{"n_layer": 15, "d_model": 128, "n_head": 2, "n_kv_head": 2, "head_dim": 64, "d_mlp": 640, "vocab_size": 1024, "activation": "swiglu", "norm": "rmsnorm", "norm_place": "pre", "norm_eps": 1e-05, "positions": "rope", "rope_base": 10000.0, "rope_fraction": 1.0, "qk_norm": true, "attn_scale": 0.142, "bias": "none", "tie_embeddings": false, "parallel_block": false, "init": "trunc", "init_std_qkv": 0.0797, "init_std_o": 0.0, "init_std_up": 0.0797, "init_std_down": 0.0, "optimizer": "soap_variant", "lr": 0.00677, "beta1": 0.95, "beta2": 0.95, "weight_decay": 0.023, "lr_head": 0.00763, "warmup_steps": 81, "schedule": "wsd", "decay_fraction": 1.0, "decay_shape": "linear", "final_lr_fraction": 0.0, "batch_tokens": 32768, "seq_len": 768, "doc_mask": true, "train_tokens": 200800000, "steps": 6128, "dataset": "wikipedia_en"}
Each number is 500 + 50 x the weight over its row's rms, rounded and kept within 0 to 999. Layers, rows and columns count from 0. Numbers have three digits each. The size before them is the row's rms in percent of the matrix's.

# up: layer 8 MLP up, 640x128, rms 0.28, rows 391-421, columns 0-63
# down: layer 8 MLP down (transposed), 640x128, rms 0.259, rows 391-421, columns 0-63
# gate: layer 8 MLP gate, 640x128, rms 0.28, rows 392-422, columns 0-63
up391 096:535490581489525434451419445543476444502499475431491541511475527508516571481515460495504446477448468565515519535405452514485614379475463547487568548473489523485469573549469513514598578467400480
down391 097:528458416434537425468482575484477584494566514514439516467465539436430477401489499572545537643443487513521541599490476478566519546534505566499488494450498465453498536484657494411596478491519479
gate392 100:511398578566483457596528432543522489517515441548481549486526528504571522588546523541523551492467544535405546485445551542516485555497491455494493489453497465576561489472503600455574589550536482
up392 097:452451475528611478513449545524521383527469533454598541469379489526425481489439506531598480475528531596553486562495469552492522506545507445455529471509509511479528455507505543539507429481452422
down392 095:517476533525544546534460470538468488524474552499505492442465451524559540489521530536511478558518405479381459367508502652501444514530433510473521514477512509492486525551499472464510456619497571
gate393 096:546445425501497469548555548506476530535541461493595495520440472459513433501489416479520499516508491531541539499493523475506382438523438562544490581494541511407548423396615530554531520507523423
up393 096:530436347528460558468522480528529358463522449607425399550488529532501477481498416448499545577470499560490582502560481581510485500539548485533509522414474512454603492465529470418468516512523450
down393 096:481508635433444465460496612512497510525536501470499534493530489511456520424515502482597435501472556478536523475476475474514490459479533431478525472535467452507407492449394455439476444506511590
gate394 094:513570569446491536481538473584571480534437437446559472567444467560459370548518597459501451573502473474584488518479518520429451486527553484542550476525510519501450427484577457527455441528448482
up394 093:489477545547561502535491510606522501438564494501554429506538570494460497630417504493579585645506470535570513551563529566490583516498542462484557459423467437583481444512511509563573517559455557
down394 093:573446526519472482556534471522448473582478600369469553426466528520445465521483459496440568537513547471563533454565519487503381460496464540607449461499528514507499462401523419499509477414483526
gate395 093:421540538522501444519483533473559467440531468480456433508450426494538500582512484429435500420514499475508535546501513557462466419588512558507481556469506452539470514445530576493556512561470471
up395 108:606435453528534504471518525519546477448467497537503589557547568570461461435474513528498539500535457484460527430532534542553508639455461478401480521560469526520464460646466419457518498452554532
down395 107:553431540516567529523576486533430432462477506526493595571636467537569455480540482512495420536550423442402480502566526475481534545615521504460423490605434447581507484535510470535581406438469498
gate396 104:494601483582478478534448479501545561571607446467516517553502459524449445467460511490497445487438466552401483559468555511482451510451478485515537390552424510529466552387467471513516540538537561
up396 100:510604467581504464571479516549573537501568555578453479451443537504602593484565462556488454545529463537570523546470532542462488458518355498484473514579560446525416461454500600481507530472538507
down396 101:423530514523505473496488518466561509489439481484482471496453549414556473574493516543534448371410475487491521438485541620422517513456477626504424539480463564466478485507512558506473484515551517
gate397 102:499471484516539518546454568541597417557516560571512543552415501539507527480541492511572547587546475577401469507505488510489500533451450609474547473479387533548532552524474517571536542431511493
up397 094:610469546500440520539515505472510614430550443544467533415507494500522530447444474475465403460569449455520489551500421496558568537455488501515460461534616473420418459541459489504526460503514616
down397 096:439509483447609514570534447504445439475571487560543576470516467470595547456488422493530516528533564455530514510583533454516556497485517414524446434431509503452511508600558470489571609508490584
gate398 107:540434547449490476520543527390504447417466486545496556408528492504440482526555485568426589581443507452518437513560544521486520544482503486541613534550441563534556569590535573566484548495500496
up398 102:479559535440453441423492498474553418473567468525582462497422498474447401481499508491476459542460527495460579529501398492425412529526408505560488579415473575510531570549497573431364560457516529
down398 107:537597535546573540459524436484540563507539527529533463643599447482528469514472489525494565501487469568443513476493525468440504511513489481549550471532508569538472551406532514548465428602520593
gate399 101:540480415508475614484447451490485474576475433489508470530445371405523508448588524535568555455474570536544535505511470483509522453508407466512427478541495482556541491515412472543553580558526531
up399 099:419506569466611472497479513604512540544502504479447576497490533530435502532468472496505497588625455417464556547505442554477504512504573487575435455530544486569414436508471490505415487416529572
down399 100:522527444613467557422512513548496425573527490492529449548472468487479516436435534520516547508569392499501503465521534488460535583439534485535504511408426494572459497525505457513566483555493431
gate400 098:417484405542521494536580533466465536468573488458462464484541532475465563500389480554502492686581546464401459471403556488552514561521543403544540508510534469438489568599434473415565434499526496
up400 091:505529509457502522504515543426512476517471512480478448503359573578498493463475443511541456422562466571417513465528482471526468488478347538620503548509515488482465548515484449496454540464542544
down400 092:534555561483400457523532621483535412481439509435474602545436477475531513482492526486461603485487550476606484484525541479458512543507601582482443511589489476500578493483498488445575465534418495
gate401 098:478522524423513552474470551491497489476470495524538481439456423524432492372526463454506480529477388512540491537527472401506519454551511499456364518543501558547558443507557556485458558538416469
up401 100:609559508380534528459397501543426448478476476476424502427474518427465534485463468468506550452492490455431410562456565392520516492579495533501477536525552546472475416462498592435607468460542576
down401 096:543444424449560468542506453492445597553562505515512557493528469482478419495480532504536562533510471530496476453517568473499360413442501487495552519510469502599455539479479528585480416388484525
gate402 100:505383499543445465493479454473531421501487532489508437442500563528464460504507598518553397514496542512496471485638524569583440471416399536441533539595484512467458463483509533455469472464482427
up402 098:495502452515448588495530507478575545454495512533527502547467488511486537499552527561453503496527428484486481569396497481513471530422486500528534435530574561566611612511596462545424544481504421
down402 098:536498498521547442444471584504480553494493501442489461479567466491584602524565463442438404473470481569583533553521593471523388499499493563498545525583576411565576449541443547507494523419433494
gate403 093:489490549479522424531532495506468485441497454593470503553490488522439533473552472450408491601587542546512520543529572505619482544622529568536560504405502488554579566454555449527440477528527542
up403 104:484521517434511494476486620553436430535522465448462502469471489561525581546405480519511557567507532511479553492444434513532505488480346543566473469450532536442447499625430458459529510513494570
down403 104:537565534493569586589570549488441528432579513528481421588477556486492392491584492533469512444422584588546517515539500552440567472520439547543551428607569481477529554465524495553497457441596493
gate404 098:549596480487459486561558577476566519487448389465484485508534503526523500422491506574461545458519502536523433491562468547540510462447518563545575444539425502444474467457498417576535522439616505
up404 094:491439455531480391487612542494471542499477469441510514415467481480499572496525501494578401622428477480421433431439510509502538417519473508522554500397511526467509441587562463478530524610466558
down404 096:550451456473509538454491493471502527485472530494552562477511426506459457536570481484598569459521480466559453559400542578516450569578425509470364386514534521523461527397516572494432553488432526
gate405 100:514470560490457404538472565500399490475519538514458467487532424491556485492577445531548442389531473495510474506419448547512426539546577495413598569531447486335461461522458532458551474456561499
up405 103:420512537487530512407570453522570468558437518513567600494479459551457556516464537436510537536492606467547574547534491491512439483452552524514453485472554457650444529461544511548454484459397543
down405 102:533558537649528482467436421530474447385534517526521460428609396497461559507597507574455506497580421452497439418473488465450510529451603469474505545546511542440438517481521438548492533497561488
gate406 098:466505599510502502514504507490506499522567495476524539509501562417556472595508527409494420492434493514558444484536437507619484537507521436511551525570519455442438650518556515498422542479440549
up406 100:410473479602536548510542479535595520443492476518585501533491507494458426501445469492504565446518465454477448466450491564536483463551372547506551420533434512553526492480567481452481506520554454
down406 097:507555485542525404516433637441472428517424513496477508479546459509433475501529519462475523500548452459576565422483546411498516515527520483516451487499605534469608420559474470508601434459572519
gate407 101:474464535539514529468530521427352449475432517478532467549500514499561508568487465452518462523596462519574496514543504451514531558458536397510464353447533431555457491370511532494532513470488498
up407 097:451512451527459508437455447424434611427568441443531572394471546482481512518500473560551389633503408538541444534470436495466532604506496510520482534543466483469513554523529600545414438544535550
down407 100:502492581401400490493532527576520451635514498458481418522545476590392546423437547484453526449521575494524473472515508535500457464439485488445588593557533513542542478527510497524545542514423513
gate408 100:453389473544479500523591547555438400584507464464485479532448543508429498495522431522514447568506439421579467521542568583504500472515481559439495473478532465428443366576539445562511500573473473
up408 100:554443545483417394526532487547506426544603499444516519466420589538459499427565559542519534475514456480494562488417538458413556549508474476491569517562490526553423483520465424534421506581492532
down408 099:538628515534509434515547429611526518420550499483560525546479567480488493577462496529451484585465489489487492541509501540476581520457516470579589506512496574460451509466454564468474488552615481
gate409 094:571396516566464459545505410532509595447545516464512505357600453445481538486526512489584576467590505494549500521579524498489600543390483484425467570528478412512543491500448469498456518524447447
up409 095:494530521416430389443535498424533468515578489482441457552476496565495403472570503548499477458565565473401510480480487464508385451572499562568553488497574480539581499538513562523551597474517521
down409 095:579535411517469485520591457539542417473532540580541571433453416445510531467570428475489511469486455582493482523435584572532410383534499618463541572499433452493502454560498568538550489480540480
gate410 099:496489394478515427457499443504487484534415526468473514535447479516518470519509439499475498591499516530495463544494581545529431532509426573609541505541567487531663456454586580559486581529406444
up410 098:541497511512577532517501583558450456479509558481540438449505500450429516553454417528457473614537513460401481528520507488498445500557579511538509568467461503466550519468527513521463477469529483
down410 098:555449498442460446452622520448473495595543535493479445505617543509567481456444524507449520454420424502565500580422546535502436409492573526534548447503471587535484474442549567463471502400443492
gate411 103:525463494606518399514496633499481421544567548507484505465464498501513495496475448517490538538568492539429577487491540462399555502502443502510527433490549561452479500523556417528417497476562573
up411 096:520602389534436536426477639446543451486499465566444550525531532513512412542448491517510481419527451508470394553475404483538466436515464534520488443518500461514503451447432535496465513487548470
down411 092:463547470493502490538606555501441552485594508523454602450436539490457516542421480479536539545572533466578601528426512456494463519528487470575398489457540558592460512615539576591470480546560479
gate412 096:571598581475479508515587488466488544499567464544549469531418467484510434558448520497541571575397558533542515438521521512528520555543535527538552443426497465596400531467491476389513548523493475
up412 096:519581508429534468583507460500464539427524506485489563470462398571574495517434444450496608520484516558622460521440537557443468478564524437393480411460534461513529422430531496445492502602531496
down412 099:511514553534614518486471526506478486532512551404473505506529464485463612478470515551508587398470460479558489582438466484428520538526475520467612441505482495479500514555499481477426401467529531
gate413 104:501504561412536431538518485435482484510473497521475418519452504525577491440410479546413589570531564575519558514506450583461395464535482608472555553541456457514577439481508502505439581507529543
up413 105:512513492530578448551587476424472514458509582552598520450572555491548549566484439538448464411427414474575479423514514505476439509516547558547523454572560536502485518514425522536497478607438459
down413 106:535470448508482412457581519499544508398510466447420458420561461511442521562447510493452463424505514478527606464489513466580559457527503385537455542588523640429475519471497487539504524526541525
gate414 103:500552552474445545585545496414531534594494441570430398512460477422418474504470491466525393510458482430443449563513514439492468497444531534477492518524484526473580475513525564568407385524526432
up414 101:486449467579433484492533468496528560545569467537497429521469535505573501579637558474541499495590536522506532509488337480451507450480508497470413478504520517547506459389506462530488461479423557
down414 103:456453496509528395497444523510548392581533475446382496449543491506525481543538481488504432447442550559497422500504517443407396575520537545540484470452503398472591493582488544529446478445509527
gate415 098:515512378514471494549513436495538530429513442576474503535529499450443515481426567475542533560531482492513354531478543471485513456514459576580549625515579474434480427489468442502483447521444462
up415 105:515559630436524485447487434544629478449537500564508481454393477454476543599479453462490511527540501584502517554505555511484543460599501494512470488370447464449547505473538507529521459506426594
down415 111:491518584523504421436563508477528527573492529473531524496514447542471565521557425455580486474432537548559550490527544461409600538501449489477437426441535568465518490499461509404504425490452587
gate416 098:444477517516374429446511436510495488561532511533562534495538468510459561555500530562505477521428634596617505491528510564522526554561530552484527483512349485629508472532479492462573564480516584
up416 092:487545509439540507486480477577502491482455434375572515485511390455540453528455528558428554542464512488455539589533505533416541472524480449518531468538503439582444500551475481547527496436425561
down416 100:541392460461451490504594560527407459431522467453407542560563401446540596416476486440429565580488409536491482486520485408454552503465508449426428499492536515553462511570510463531497506561497438
gate417 100:569449480670524496492565540521562452489482522495504498442481490547455519458561554503454530506504498455529417492523499545486544414567530577425577388456455500607477505446574516526540535560492536
up417 098:538420523554464531442493564566491488515389556502500543474487478539543516459524533652544516466469520504569505477502453562517566362537516554508524535460507593461451607498522456368622579437516496
down417 094:538595528459481481514439512492472465547424531526602553442560436574520458563447446597521475411523581411514497460519519601573494517536527544594511457536532541448442448560584499558418556599495545
gate418 093:463491389542540445511504422488406485451443539450433523559397511475439498525517449531541564605454519550504498466466498535413528486534437466527541492492463568506451509504547529473489506556430442
up418 098:480568481512608481473402510445464534503540527465546634483519507453501549446541557501500424532547540450471498519488555450470519462561556397497437444576450470425520445545517497467516532531582488
down418 104:459436533515506500491581573500513487474427462572520511543471502508442460433490570498449442428573542496576535507551547606484537505560524486431392550515492575464454445443454474590495440486493521
gate419 102:470505485575441419546491448529461453496560534485437445498527479495483526451548533462499481538479526455503544553507539535581532527444569503544525401486486499472451469463511458503436489508438559
up419 093:519504534504498502389516464481519538553413453460527515517566589463557469522452498550428495509611510422497416575404536478485470488512543481512463487499516484514528533481455510487510400466449476
down419 095:527474582539549413489523515485526513484535492491507476455492484475473536464492492476457591565486479516561468507551516562439441484464524408442395520512519462512542559502525633407476538441464460
gate420 107:537505533613601508464502527446453484491548499478402556476627490514420525432580452501516546615493465451589460455476522539526577548493469518534558477470546502513488406490438499401555501459467468
up420 104:487432551499422403388490577502529544531504460499538567512441471545482515536465461565460539560474460518545422497435582456466446460501545474540529385524480517538439518453452494481519499447570444
down420 110:510483517425413499477507531431529446398581511449498561462519431468415515532460511435489504569513545562560498569559535517482441427443485561508458531536579490508550468540541552479481581541458487
gate421 104:573544559561484454540539479510532528449507539467470529469458368428548568545498478536543424498521490601539569546511482523520388591409482511591488492590406485443467530383541612536448482453617440
up421 100:496530580485401444473486475567517460478402575420529349476479407441454553514575430461575541436540523518545438512509577435465455486550454468533445531486510433579529566485526474431484550541488511
down421 102:550375519576502456437479492528429446483541387494612618547484483508460486543507501504542466460523452550437570486490526474515476513545587550483505474407526521515493574522443545582499544518549574
gate422 098:501469516605590477565511482505574511499460588590515495496545506473550495497529410482458495574547429600526527502481465470589573526587571493515465498478556528559577462509574483480499424461471542